{"num_hidden_layers": 9, "hidden_size": 320, "intermediate_size": 1280, "hidden_act": "tanh_gelu", "norm": "layernorm", "init_std_o": 0.00402, "beta2": 0.95, "weight_decay": 0.19, "lr_head": 0.00809, "batch_tokens": 131072, "max_seq_len": 1024, "z_loss": 0.0001}
Each number is 128 + 32 x the weight over its row's rms, rounded and kept within 0 to 255. Layers, rows and columns count from 0. The size above them is the row's rms in percent of the matrix's.

# layer 4 MLP up, 1280x320, rms 0.0515, rows 943-995, columns 192-255
size [ 99 118 105 122  91 130 133 124 122  91 122 105  19  26 136 104  23 115 123 106 107 160 105 165 107  40 112  20  88 125  99  22 135  25  95  88  90 122  22  36 116 118  98 104  94  95 110 117 114  97  97 126 107]
[[101 153 131 118 123 160 100 127 118 113 143 141 121 123 145 113 108 122  85 111 166  64  91 137  87 151 147  47  86 113 136 154 162 113 120 149 119  84  83 166  90 129 102 123 144  69  92 144  71 112 106 128 135 118 112 106  77 132 191 139 172 145 197  78]
 [131 133 131  92 161 142 102 133 147 115 131  94 125 109 130 132 120 102 163  63 137 130 140  98 131 151  61 146 156 146 198 109 138 158 205  98 148 121 121 135  94 109 114 122 153 110 135 187 123  81 105 170 128 113 108 110 143 136 120 148  85 153 151 167]
 [111 137  80 172 137 144  90 110  54 192 141  48 107 133 168 147 164 141 153  94 184 120 100 118 110 136 139  81 121 165  71 155 206 126 122 117  99 184 126 115 148 172 135  74  98 128  92 111 143 139 142 188 140 136 123 137 148 107  66 116 139 128 242 127]
 [198 132  92  78 153 167 164 111 111 160 102  44 177 138 155 154 177 109  57  97 135  88 126 131  97 100 189 165 145 145 137  97 126  96  94  99 121 174 152 131 107 137  87 104 175 120 109 168 143 150  94 154 155 184 110  64  68 127 119 167 155 121 201  75]
 [154 141 164 142 160 117 157 159 109  86 157 110 119 168 174 136 185 119 146 139 150 150 113 122 103  92 132 152  79 207 145 155 124 176 127 119 169 102 138  85 163 150  88 162  97 137 154 103  75 139 109 114 132 123 114 205 134 130 224 175 139 123 158 129]
 [158 164 166 112 117 124 152 113 105 102 109 142 113 141 118  78 122 102 115 130  66 144 167 108 156  91  97  93 152 122 102 157  76 170 180 134 117 146 155  83 101 119 118  93 136  82 161 154 166  90 149 157 148 146 109  98  99 118 191 154 126 189  90 124]
 [128 154  66 125 128 155 124 192 109 169 110  84 183 117 116 151 110 122 168 112 128 112 135 136 108 147 110 137 113 131 133 121 139  93 131 102  76 136 132 144 170 156 125 141 136 165 151 116 209 160 137 114 122 161 172  78  50  65 148 111 177  57 151 126]
 [177 195 116 116 130 101 163 157 102 118 117 137 153 164 145 170 186 163 127  79 138 119 154 114  81  80 148 129 140 197 149 161 134 158 119  86 129  99  90 171 106 101 158  74 107 126 138  99 178 111  82 144 134 146 141 112  44 145 130 147 167 160 122  73]
 [164 153 141 132 112 148 145  91 105 174 130  82 108 129  80 146 177 113 124 147 110 122 125 137  94  94 123 155 151 174 131 120  89 138 133 102  74 101 203 144 105 131 124 125 151  46 106 134  81 139 152 121 154 152 115 119  98 169 158 127 152 200 115 113]
 [125 142  79 108 153 162  64 144 182 158 133 100  39 133 127  83 110 140 157 120 158 156 110 232 134 114 148 112  84  88  87  88 131 159 156 167 148 122 130  94 162 134 141 127 107 100 119 149  71 167 175  48 131  97 197 202 123 118 177 129 182 143 162 112]
 [171 168  71  98 128 116 167 107 106 211  99  98 213 184 124 175  97 135 189 132 119 148 133 141 129 123 152 109 128 167 173  98 175  70 153  64 187 152 164 177  89  70  50  89 146 156 159  81 185 136  80 107 108 134 156  68  95 115 121 160 147 168 125 130]
 [133 174 113 129 155 146 110  80 159 126 134 135 110 102 130 111 170 101 148 115 163 165  96 111 123 104  98 138 120 182 118  92 173 110 141 149  94 113 104 100 137 131 186  96 160  72 158 100 106 134  79 123 172 165 125 186  79 149 147 139 119 155 106 104]
 [ 86  95 156 140 120 109 100 151 150 124 137  73  98 134  50 161 123 136 104 132 140  42  88  89 158 171 134 153 117 166 139 161 128 122  91 145  95  95 150 126  60 175 114 151 124 184 145 158 135 154 161 107 122  84 126 129 116 124 107  78 106 213 151 117]
 [125 109 114 140 125 132 165  70 153 161 176 165 118 138 184  85 120 151 101 104 144  87  87  84  78 102  75 118 196 102 166 189 137 153 146 111 171 131 133 122 129 101 143 110 168 145 104  78 145  88 157 139 164 119 124 147 125 127  93 216 155 140 134 148]
 [141 140 118 161 140 115  92  92 139 181 204 166 126 119  78 210 102  95 133  96 164 138  66 114  94  86 136 147 120 122 108 150 196  68 135 144  79 112 143 110 182 134 165 110 157 165 108 132 134  84  87 164  83 164 134 141 101 145 167 173 180 184 186 159]
 [142 183 172 109 155 125  97 125 149 175 135  93 107 104  71 138 143 172  99  93 121 228  84 148 167 133 150  78 119 137 139  88  97  69 128 125 145 180 141  80 121 154 114 131  71 106 148  87  65 138 124 159 100 172 163 191 125 141 107 115 142 159 116 140]
 [130 166 184 132 158 174 110 101  47  92  98 155 133 179  97 172  33 190 122  90 111 101 189 104 129 153 181  82 130 132 100  99 139 175 154 112  82 100 167  91 122  98 126 182 145 116 131 190 132 110  89 115  82 101 155  94 104 133 152 104  81 118 110  67]
 [ 94 106 163 144 160 107  94 139 103 154 139 201  89 152 120 104 172 115 122 151 164  73  60 100 194 218 125 133 125 129 102 166  98 140 145 155 150 149  93  98 118 122 182 129 116  89 165 121  94 102 103 128 177 116 150 128 126 113 151 167 178 117 158 141]
 [125 142 149 112 149 125 106 140  44  85 160 139 135  85 112 202 119 143 155 115 188 118 112 104  70  47 141 140  83  98 101 135 118 130 142  88 168 137 118 179  85 115  85 116 124 125 155 138 194 122  71 104 131 134 144 151  42 153 116 162 154 169 132 136]
 [155 115 108 124 121 135  94 102  97 163  96 104 138 118 148 139 119 146 146 165 122 167 168 157 115 181 151 128 129 134 155 159 131  80 114 133 183 160 110 128  22 167 116  93 137 113 111  59 137 161 125 168 162 138 190 103  94  93 185 115 140 118 116 149]
 [134 151  59 123 143 156  75 137 131 214  94 128 178 137 129 118 134 101 175 108 164  88 149 166  68 131 150 160 132 155 147 160 147 188 150 127  95 111 123 104 128 171 108 111 125 136 101  74 141 179  83 197 176 170 163 131 151 109 131 156 152 124 127 143]
 [140 196 160 155 147 115 137 207  95 176 140  82 120 156 197 169 123 107 130  98 133 112 116 123 123  97 147 154 201 164 115 101 169  98 150 131 114 101 142 158  85 141 102 144 129 134 145 140 133 204 161 146  91 199 124 159 105 165 188 137 102 158 133 114]
 [121 134 159 136 147 155 115 112  75 140 177 152 171  99 125 170  69 137 112 136 131 122 170 144 136  78 119 106 171  72 156  82 213 110  87 129 121  59 113 138 136 195 154 106 160 138 158 161 136 120  97 174 119 109 133 112 134 124 107 125 156 134 134 114]
 [119 151 144 102 155 142 139 177  68 183 117 109 137 157 153  91 142 151 125 129 163 105 153 158 137 109  80 137 134 132 146 127 119 104 135 126 117 134  73 179 161 162 103 167 176 131 145 163 115 199 115 128 131 129 121  94  80 142 203 178 141 125 182 157]
 [143 163 189 153 136 134 167 149 117  95 120 123  74  94 139 123 131 148 132  74 108 122 120 166 141  91  80 110 186 102  96  48  90 145 105 130  97  96  70 192 148 160 126 129 117 140 138 117 170 146  56 158 144 113  98 152  84 151 153 143 144 158  91 156]
 [148 197 147 130 150 163 130 108 131 120 129 149  72  95 110 145 138 142 116  66 118 146  98 125  99 143 132  56 119 121  77 142  45 105 115 124  91 129  96 153 143 142 133 136 178 103 192 106 104 122 106 142 120 224  98 112 104 136 104 136 142  96  93  90]
 [168 192 135 105 139 138 106 170 110 130 131 142 119 108 111 138 115 132 190 185 191 117  99 129 106  68 110 177 104 119 153 112 121 152 168 145 146 129 136 142  92  88 101 143 119 154 162 107  67 135 140 134 107 139 129 152 148 139 148 160 116 132 140 161]
 [146 138 118  99 202 128  87  20  20 127 149 144 115 176 126 111 179 187 149 185  88 115 134  85  94 155 131 125 187 162 111 107  77  69 143  96 120  86 169 100  96 100  68  85 130  86 128 167 159 111 163 151 111  99 158 110  97 153 147 104 122 119 119  75]
 [159 162 121  90 116 112 156 142 108  89  81 134 187 119 123 166 177 129 136 113 116 149 153  98 115 127 194 162 124 183 110 114 110 116 182 124 122 160 116 177  93 116  85 143 108 142 187  93 158 119 110 106 115 129 107 148  62 145 147 163 161 151 135 180]
 [166 191  97  82 140 161  80  84 150 102 160 137 116 174 108 112 154 176  84 119 152 125 134 140 122  70 165 160 173 160 155 151 167  83 132 144  89 115 137  81  84  96 134 146  91 134 145  61 171 121 141 124 127 119 118 153 120 127  80 146 151 140 135  91]
 [191 154 179 154 143 170 180  92 113 136  69  96 140 120 188 138 191 123 111 117 149 171 173  99  99 148 125 116 172 119 146 147 107 153 124 172 105 117 134 151  57 108 125 129 118 127 169 109 129  99 102 140 131 157 155 106 104 133 105 141 145 207 120 108]
 [121  99 114 148 148 178 101  97  69  64  91 132 116 162  82 188 124 140 145 211  97  46 150 101 135 151 150 111 117 129  83 105 102 128 128 129 163 133 159 136 151 138 117 154 161 157 102 198 142  83 133 144 114 117 151 151 181 117 139  76 129 151 132  71]
 [134 164 143 105 154 103 119  96 166 133 180 167 189 143 118 140 165 121 129  22 161 143 107 173 105 118  98 142 145 155 144 108 157 126 155 136 120  82 157  87 119 121 144 104 159 120 169 142 147 100 139 121 154 120 174 112  20 110 167 123 125 197 120  96]
 [131 129 154 179 138 128 142 162 156 129  94  39  78  45 194 142  62 102  97  99 141  83 109 151 125  94 164  70 118 112 167 133 107 182  98 140 107 136  99 105 151 129 172 116  93 109 120  80  95 190  89 159  82 191 179 141 122 111  89 209 135  42 119 157]
 [122 192  92 113 158 113  92 124 165 168 165 176 191 150  65 129 145 144 144 111 116 170 152 142 146 118 118 111 136 160 109  62 101  86 149 114  56 137 115 175 179 155  87 110  94 137 168 128 132 177 103  83 155 130 104 131 148 115 136 145 136 187 146 116]
 [145  68  87 128 120 139 145 110 111 168 119  69  88 158 125 186 129 127 136 121 122 147 141 143 115 183 134 119 146 145  96 121 147 199 167  57 129 127 167 130 164 111 139  99  97 125 110 125 156 160 155 132 151 150 139 158  89 106 142 138 178 144 186 110]
 [106 138  97 119 178  86  69 158 145 153 143  84 194 147  96 158 164 167 119 133 172 140 163 120 128 119 162  60 105 174 152 113 158 135 120 155  98  99 107 137 135 137  80 164 150 156 155 154  94 112 152  89 144 141 117  96 140 120 118 190 122 135  84 122]
 [131 123 148 171 153 139 101 179 139  90 137 113  26 155 132 114 166 145 106 140 212 142 112 156 123 121 133 111  93 113 129 152  94 129 188 140 111 170 130  82 208 152 141 140 143 122 152 100  83 184  60 165 110 135 167 132  77 132 128 122 120 112 162 131]
 [159 143 101 164 158 148 104 101 115 115 141  76  86 177 181 128 108  93 130 102  92 107 120 128 104 103 149 113  82 125 163 175  93 167  66 149 158 170 173 122 132 129 153  53 163 110 104 170 138 114 131 120 131 141 166 153 120 136 139 171 115 117 139 111]
 [138  95 125 157 171 122 111 119 107 137  90 125  87 150 135 155  92  67 154  88 150  70 162 136  76 135  76 139 133  92 117 179 144 135 146 116 179 145 142 157 130 126 120 171 156 177 134  97 109 155 109 156 159 173 119 155  81 120  63 127 114 118 141 118]
 [133 131  56 101 133 140 135 179 151 109 154 142 133 124 129 132 134 130 159 149 158 167 192 161 110 126 125 136 157 132 154  37 102  68 139 116 199 193 147 105 115 185 145  83 123 149 162 160 156 179 108 160 125 152 114 134 132  86  63 127 120 112 116 127]
 [138 188 153 156 145 160 159 167  78 124 105 109 123 159 143 176 132 188 161 142 118 151 141 106  77 167 186 117 163 141 155 110 159  93 142 124 107 184 172 125  93 142 148  90 149 140 200 130 143 118 108 142 113 118 118 166 153 101 127 155 155 116 239 157]
 [143 145 105 159 150 170  31 101 151 144 199 121 130 181 118 183 159 164 122 157 132 171 156 147  92  99 135  70 102  92 148 163 115 136 171  67 132 153  97  98 189 220 212  76 200 138 122 180  75 145 175 111 160 131 123 122 151 120 142  82 134  65 160 101]
 [159 168 113 142 150 138 176 176  80 128 132  82 197 113 148 173 198 130  87 146 155 182 125  98 132 116 127 127 113 125 117 111 115 141 135 104 199 166 118 140  60 129  60 168 156 181 117 115 123 131  81 114 110  82 134 152  59 166 125 171 102 134 159 113]
 [147 207 142 143 160 127 132 111 102 205 126 124 161 146  50 174 127 149 144 117 114 123 151 141 118  97 166  62 144 201 154 109 107  78  98  81 155 130 129 159 141 124  85  95 183 153 194 136  85 136 156 126 141 117 149 145 124  95 123 134 108 116  93 132]
 [153 127 133 209 158 141 144 106 131 162 170 158 142 197 150 132 116 122 125 133 128 132 153 145 108 104 112 157 157 189  86 154 117 134  92  66 202  97 170 186  39 140 178 125 113 109 184 108 128 208 102 143 111 164 139 135 167 103 164 113 149  52 115 102]
 [164 156 155 116 118 130 149 116 121 107 134 158 135 168 142  79 125 132 112 127 137 116 126 141 120  96  89 141  92 114  70 127 151 155  92 202 181  96 152 122 142 110 147 138  85 191 204 145 124 115 114 119  97  80 143 139 117  91 186 112 135 140  79  89]
 [126 144 159 126 153 106 147 121 106 132 197 185 108  70 115 158 103  94 150 122 160 124 101 109 120 182 138 146 139  76  66 121 142 104 151 155 128 127 121 206 179  97 121  98 125  97 175 126 146  91  60 119  91  98 152 116 121 117 168 171 175 175 126 113]
 [144 116  95 141 144 115 134 172  71 128 131 131 168 158 174 129 133  92  93 157 145 109 108 156  52 103 123 144 112  71 159 103 111 119 127  96  83 125 157 118 168 151 130 149 132  91 160 195 157 165 152  81 220 128 202 166  85 128 205 134 124 149 202 138]
 [175 122 115 116 162  92 115  92 127 161 123 108 113 181 109 120 125 113 157  96 185 114 122 171 138 139 110  91 121  75 158 130 132 164 124 161 126 109 115 118 133 120 100 105 226 175 100 151 125 118 144 121 129 119 168  62 130 144 137 170 137 134 134 191]
 [174 127 148 136 118 151 107  87 136 238 154 100  75 159 137 156 181 128 100 146 147 175 176  90 105 167  73  65 163 150 103 128 194  97 127 123 112 184 177  80 139 158 102  97 149 128 123  54 134 156 156 149 146 140 150 100 137 106  95 141 130 110 108  76]
 [144 117  48 105 118 154  95  92 119 149 129 122 170 142  83 158 152 169  76 136 196 141 156 129 117 143 147 116 102  75 117 132 151 103 153 112 165 179 111 175 172 115  66  86 143 125 120 120 144 177  92  69 132 143 148  98 106 141  94 145  82 178 126 120]
 [108 136 146 114 119 126  85 182  77 137 210 160  53 133 142  89 144 123 131 159 117  96 218 156 112  96 182 179 189  63 136 119 164 195 110 156  51  92  78 134 122 120 153 142 103 125 109 199 110 150 141 189 116 111 108 117 144 101 134 111 127  95 115  99]]
# layer 4 MLP down (transposed), 1280x320, rms 0.0397, rows 943-994, columns 192-255
size [ 88 115  71 146  85 138 132 134 136 104 134  67  10  16 146 118  13 109 127  94  94 186 105 180  99  31 103  11 116 129  88  12 137  12 107  81  75 121  12  24 129 131  90 100  91  84 125 121 116 114  82 134]
[[154 115 111  54  98 142 129 177 138 165 125 124 130  98 157 124 151 105 157 140 143 124 122 138 129  50 127 189  87 125 103 123 112 124 171 158 146 157 146 166 126  61 103 145 115 168  97 143 171 152 155 111  88 168 131 162 149 148 138 141 123  60  68 115]
 [ 77 147  77 153  93 148 188 177 145 126 148  95 195 141 135 122 120  67 130 102 187 100 127 185 109 141 148 104 106 156 175 154  44 146 128  89  96 167 107 151 150 136 107 124 138 104 115 102 125 169 158 104  84 132 145 116 150 147 178 114 172 145 132 136]
 [164 180 104  97 145  87  88 148 137  93 170 139 131 179  59  85 145 130  92 112 150 173  73 123 127 104 126  43 109 121 130  94  91 174  90 140 159 108  88 153 168 132  89 161 116  95 168 100  81 109 125 133 175  67 191 126 128 127 129 131 152  68 105 131]
 [138 166  95 108 148  89 109  97 156 158  98 142  81 142  99 110 145 143 162 141 101 104 100 157 154 118 146 106  90 169  82 112  98 140 168 175 129 147 139  74 181 112 182  91 133 152 125  92 153 147 107 103 123  78  93 176 129 139 103 134 108 104  63 135]
 [100 135 139  91 122 122 188 183  93 162 104  71 160 108  82 105 125  95 135 123 123 134 124 156 145 109 135 153 147 135  83 131 181 205 152  94 150  78 118  98  99 126  72 135  84  87 129  89  51 126 104 112 137 127 108 138 134 160 127 184 156 171 176 135]
 [137  99 136 127 108 154 103 142 166 119 112 147  93 134 117 118 109 115 137 108 176 118 128 120 155 134 137  81 118 117 140 131 161 124 169 130 125 150 141 161 139  67 141 139 132 108 124  84 101 148 163 146 116 139 181 161 106 108 199  99  85 178 186  95]
 [124 118  87 160 133 137  98 111 151 100 125 119  49 112 107 185 103 114 106 143 110 175  94 183 185  70 140 100 159 110 134  78 127 155 122 165 137 120 175  75 157 115 158 122 158 151 104 106 103 173 100  92  99 136 144 168 137 110 164  91  72 100 124  31]
 [ 78 151 126 133 150 154 119 118 131 106  35  90 193  53  86 107 130 140 157 123 103 128 117  37  92 147 107  94 146 119 176 143 148  97  94 151 143 110 127 123 106 186 161 157 148 109 148 118 177 163 128 132  93 201 127  97 141 154 170 122 144 166 140  91]
 [155  85 103 149 160 124 162 129 102 104 139 125 113 170 118 127  61 109 158 124 144  67 152 119 114 121 110 143 126  87 169 108 151 101 121 136 148 167 128  72 102 175 154 148  82 112 110 157 144 114 121 147 144 145  86 102  96 140 106 130 127 173 132 115]
 [101 132 173 126  94 119 129 126  86 116  95 126 155 138 143 156 148 134 115 168 100  78 142 106  48 131 200 163 104 119 145 156 193 146 158 116 118 107 179 102 125  53 152  86 125 140 154  85 143  92 136 145 169 162 105 123 101 179 127 100 114 181 218  47]
 [105 101 128 141 165 117 148 127 133 112 132 137  83 146 132  92 142 139  58  84  82 117 151 170 107 117 108 117 131 129  70 153 132 151  96 113  40 128 105 208  77  81 138 177 138 128  98 144  91 108 120 127 123 105 115 141 184  99 145 132 123  85 165 161]
 [146 138 121 142 173 161 119 121 165 106 177 120 104 168 127 121 255  87 142  89 144 107 192 138 163 155  98 154 145  92 141 109 103 130 144 105 107  84 150 108 126 122 137 124 141  87 184 110 122 134 122 114 143 173 103 118  60 110 160 216 100  93 130 141]
 [150 126 145 123 147 132 117  73 104 132 127 135 118 159 102 120 174 112 159  91 141 187 149 231 143 119 134 108 158  88 144 148 125 142 173 169 136 121  41 171 140 119  88 156 116  68 151 156 106 120 106 174 135 195 105 173 113 111 167 128 150 153 162 133]
 [114  57 150 109 125 140  89 237  70  93 117  82 132  90  72 110 103 139 162 173 127 109 180  62 133 150 169 100 103 159  94 149  92 152 128 159  91 150  90 105 171 159 141 144 188 170 130 164 105 127  87 116 135 157 143 126 150 120 109  82 102  83 132 113]
 [110 162 174 146 155 156  70 154 128 154  75 168 177 112 142 109 128  81 133  86 117 141 184 114  93 140 161 150 176 181 163  97  79 125 202 100 161 145 124 123  92  72 108 152 139  95 136 141  68 202 160 133 142 128  97  72 169 141 143 109 170  95 177 129]
 [129  75  89 132 189 129 103 147  42 158 139 166 165 143 114 154  86 124 141 119 135  77 185 125  97 163 149 177 123 155 175 135  87 145 143 105 118 154 179  68 130 101 190  95 162 153 103 179  81 155 113  96 156  70 143 119 152  86 144 124  80 162 115 133]
 [108 124 156 158 101 167  68 108 140 116 196 161 119 107 148  85 180 119  99 131 183 140 101  90 128 161  93 146 118 149 126 155 153 109  95 167 110 117 144 190 127  84 105 113 144 140 127 122 100 195 130 119  78 138 145 138 166 197 114 127 164 103 110 150]
 [120 129 143 119 110 144 128 136  87 177 118 134 139 110 130  60 122 116 164 162 135 172 198 121 107 110  70 130 156  96 165  86 109 150  98  95 116 170 148 182 139 158 191 115 152 162 126 117 121 165 110 115 102 135 115 117 142 140 148 141 168  99  98 134]
 [101 153  89 186 152 188 151  71 191 140  54 125 141 187  98 120  93  67  57 112 164 148 129 177  61 117 141  45  96 131 148 150 185  92 150 127 110 166 145 168 101 170 128 132 115 126 135 146  76 144 113 111 155 118 115 103 147 184 152 122 128 129 117  81]
 [138 149 160 176 159  86 144 148 168 163 190 184 145 134 130 126 125 131  56 113  99 157 127 153 137 159 129 124 111 117 118 178 142 156 153  97  79  87 132 158 182 122  78 119 169 131 206 124  83 135 160  65 156 122 123 120 146 199  80 111 120 143  96 138]
 [122 158 130 115 152 107 132 130 125 173 176 176 129  52 139 143 158 127 162 109 126 127 137 162 109 101 164 134 138  50 130  58  80 219  93 187 148 105  96 156 164  92 176 104 137 125 163 115  96 111  98 126 132 127 147 165 207 126  86 140  92  86  71  82]
 [145  74 108  83  91  83 162 117 142 134 111 163 110  75  91  72 160 205 120 155 105 122 125 187 164 111 164  62  91  78 140 157  91 167 144 133 177 139 115  81 121 113 177  75 171 135 150 105 109  56 115 113 225 145 147 120  97 121 187  89 190 148 143 130]
 [124 111 107  72 160 148 184 136 131 145 130 136 119 143 101  94 110  45  89 110 132  61 142 157 158  50 106 125 130 118  83 141  97 176  99 125  70 100 149 148  66  88  76 125  57 118 120 138 118 124  80  71 137 166 133 140 148 177 114 188 117 129 147 180]
 [136 157 112 156 161 143 129 116 129 161 154 145 148 110 132 135 132 115  77 146 165 161 142 129  57 137 110 149 153 176 165 127  83 124  83  84 174 183 108 107 126 142 124  93  87 173 140 133 109 148 126 162 165  62  79 111 134 118  48 129 150  78 112 129]
 [114 199 120  99 135 121  85 131 145 114 125 113 138 104 168 180  72 144 164 123 132  95 133 140  88 110 144 129 140 158 103 152 151 129 149  86 118 104  86 106 132 116 157 149 135  94 131 155 140 129 155 177 111 165 105 203 122  87  94 115 138 138 173 127]
 [ 48  97 121 104  80 129 141 138 148 117 102 142 138 116 130 100  99  92 112 138 102 153 128  89 128 106 145 173 152 128 149 106 195 143 146 178 188 161 188 130  73 113 148 153  80 128 130 127 128  94 193 110 132  52 129  93 231 130 155 133 138 157 146 147]
 [122 112  47 108 134 130 167 120 123 135 184 119 135 184  98 179 118  92 121 140 135  97 132 180  99 172 155 134 111  92 163 121 152 199 169 126  99  99 146 126  63 147 113  99 140 142 106  80  75 122 187  95 150 186 127 133 131 115  93 136 111 139 156 127]
 [128 115 146 109  95  87 160 175  85 129 154 177 125 146 158 101 106 156 140 146 197 121 128 126 136  98  95 122 131 111  89 152 127 134 177 162 168 136  28 147 172 166 144 181 158 170 118 107  97 152  98 108 132  87 129 130 132 158 105 159  87 165 111 140]
 [ 81 144 127 136 124  94 117 107 157 140 171 115 110 142 107 162  84 158 125 127 149  56 199  93 120 143 151  81 131 150 148 109 233 109 137  95 113 101 133  57 142 164 179  62 172 138  90 172 156 119 125 134 134 121 124  95 177  79 111  80  82 196 129  47]
 [124 119 108 132  66 162 117  94 101 101 164 175 124 130 160 120  52 132 110 130 130 108  70 174  90  99 140 186 176 141 128 155 126  78 100  92  91 115  88 125  93 165 147  89 121 140 122 125 153 125 122 123  93 165 176 139 157 103 166 144  89 139  93 182]
 [123 145 100  62 145 118 175 104 140 104 139 130 154 160 124  94 165 132  99 150 170 108 105 137 161 169 109 141  97 154  81 145 133  65 115 118 134 151 131  64  87  97 110 136 166  65 141 126 185 107 166 164  94 135 101 114  82 167 121 104 158 113 138  91]
 [186 117 131 157 122  92 134 155 149 159 139 126  94 153 163  84 200 154 121 174 161 192  93 123 106 127 158 184 139 118 149 109 103 202 137 136  92 150  97 154  76 112 139  75 144 129 159 179 115 176 113 128 128  77  96 145  46 130 121 102  84 107 158 138]
 [194 148  75 178 129 130 112 171 106 139 155 116 153 159 149 119 152 156 133 164  62 146 164 102 143 117  87  88 118 147 182 153 144 140 206 135  82 143  55 170 144 128 118 148 136  98  97  45 146 123 142 107 119  95 175  89 128  82 148  89 177 114 103  93]
 [128 159 119  88 167 135 150 116 171 131 152 102 198 156  98 128 147 128 126 101 118 203  68  88 138 180 119 159 128 114 127 126 118 153 126  97 126 140 142 102  67 101 129  48 105 155 140 171 160 123 154  68  94  77 117 109 131 139 130  51 200 140 121 118]
 [198  73 115 137  84 145 132 131 167  92  54 101 132 124 155 165 120 100 137 106  70 115 105 127 138 144 162 150 147  76 162 144 113  84 115 147  99 144 119 108 128 125 201 155 152 133 108  98 138  98 135 213 123 141 106 142 128 129 173  76 130 114 197 106]
 [130 153 165 119 217 141 124  68 147 123 171 114 179  90 138  87 112 139 164 125 123 122 117  98 116  57 118 145  88 182 100 105 129  87 130 156 149 121  80 210 132 139 103  73 168 162 139 160 116  68  78 116 166 201 136 106  98 161 126 142  95  96  54 157]
 [115 136 101 132 142  93  64 105 114  99  90 114  94 121 124 107 170 124 135 109  91 102 175 109 137 127 149 120 153 116  73 116  94 115 155 159 130 107 189 124 158 143  96 112 104 124 109 107 100 134 118 105 184 155 125 106  89 146 113 135  71  94 124 141]
 [118 137 115 115 139  90 126 171 134 139 197 111 156 161 125 163 149 148 214 147 174 114 144  69 131 154 174 123 125 155 141 143 174 132 118 132  95  85  94 111 172 131 110 138 152 121 184  87 139  85 166 154 153 127 154 136 124  85 121 134 135  90 203 166]
 [158 139  83  64 148 178 121 124 142 106 114 173 124 112  81  86 192 152 139 158  66 162 160 121 124 152 102  84 151 135  91 126  85 138 158 132  94  91  48 143 109  68 185 159 166 105 186 113 107 132 122 144 144  95  91 123 134 147 110 111 127 118 139 165]
 [ 97 156  85 143 204  77 124 162 163  82 153 122 167 113  99  81 129 185 116 101 110 177 105 118  97 134 175 151 151 129 135 163 116 131 140 113 147 122 152  85 121 142 152 103 151 130 129 114 151 141 118 120 126  88 137 147 178  85 154 144 173 124 129  87]
 [127 109 170 205 124 121 121 128  45 109 127 129 141 150 160 154 132  95 124 103  96 110 184 128  72 113 130 173 122 116 115 134 213 168 101  66 102 159  69 100 205 190 147 164 162 137  94  92 146 154 147  78 124 128 149 151 135  99 128 125 111 165 167 132]
 [151 136 161 154 135 159  95 154 151 155 174 149 147 126 160 113  87 118 119 100 137 121  76 114  98 135 125 123 105 182 101 131 156  85 133 120 147 126 132  97 199  89 151 131 156 145 181 107 138  94 115 213 144  71 118 163 110 144  98 169 152 170 134 108]
 [140 134 133 128 105 124 142 235 132 173 160 133 119  95  98  90 120 137 108  98 112  97 170 144  85 144 156  70 170 157  90  78  98 156 149  90 135 155  62 181  84 132 132 132 180 156 100 194 101 136 130 145 102 208  95 128  72 103 135 143 144 169 121 150]
 [107 155 146 104 149 112 107  79 129 176 155  98  72 104 103 110 176 122 159 161 147  84 149 110 127 111 159  70 133 107 107 168 151 106 154 132 153 143 168 161 122 122 138  51  72 115 166  78 145 108 122 146  84 141 140  88  77  65 145 136 161 107 131 111]
 [ 58 153 119  83 128 117 124  91 155 154 150 155 139 166 151 110  88  93 158 147 135 103  97 156 127 154  72 149 163  84 115 127 159 172 140 168  92  60 160 124  87 102 131 101 135 137  79 153 169 107  63 146 114  87  76  99  64 193 136 142 131  84 112 109]
 [172  69 106 108 107 178 146 138 150  75 120 145 127 132  99 147  96 141 168 112  73 117 133 107 136 173  74 148 127 147 142 163 149 144 132 155 134 159 135 132 112 107 159 149 147 129 136  87 205  83 149 226 162 119 128  62 132 134 138  72 132 125 164 174]
 [ 80 144 163 145 133 184 113 172 120 141 169 128 193  89  98 148 123  77 121 108 138 148 116 153 106 135 167 122 169 124 129  97 115 149 137  97  82 114  88 130 197 148 130 177 116 144  80 100 174 153  74 146 102 115 145 143 158 139 141 116 142 166 128 131]
 [110 189  78 140  76  93  80 116 150 123  82 130 100 124 104 140 134 139 123  72  90 136 176 160 160 144 128  68 136 113 128 115 143 111 113 179 136 149 123  93 129 141 144 105 138 127 126 106  82 153 151 155 163 127  88 115 161 173 131 149 151  81  80 124]
 [133 158  85 182 135 149 122 104 127  78 123 118  82 131  99 135 122 118  90 165  95  98 123 149 169 123 198 143  87 137 107 159  54 146 127 170  91 144 139 166 100 142  92 135  56 153 154 132  82 161 110 130 120 134  96 143 161 145 171  97 132  82  93 132]
 [113  78 113 111 140  98  86 127 138 111 118 109  93 128  82 195 179 170 156 171  80 132 143  94 137 148 145 149 188 143 175 183 117  95 151  68 150 134 152 108 136 148 182 127  62 133 133 107 152 107  77 129 176 149 125 146  77 145 106  51  97 152 142 123]
 [145 129 109  76 136  92 124 172 185  89  94 101 170  68 144 125 115 124 124 106 147 131 106 119 122 133 203 188 139 140 157 125  69 152 123 141 192 126 111 125 148  79  91 123 100 158 122 203  70 157  90  87 111 128 136 139  41  95 115 109 126  90 117 116]
 [ 83 155 163 175 134 144 147 147 111 134  94 146  80 102 161 136 116 110 152  82 134 126 164 105 119  48  89 193 210 148  61 143 167 146 124 166 166 156 146 187  74 113 171 122 106 101  51 105 168 158 106 137 116 144  93 111 138 112 211 102 102 163 173  96]]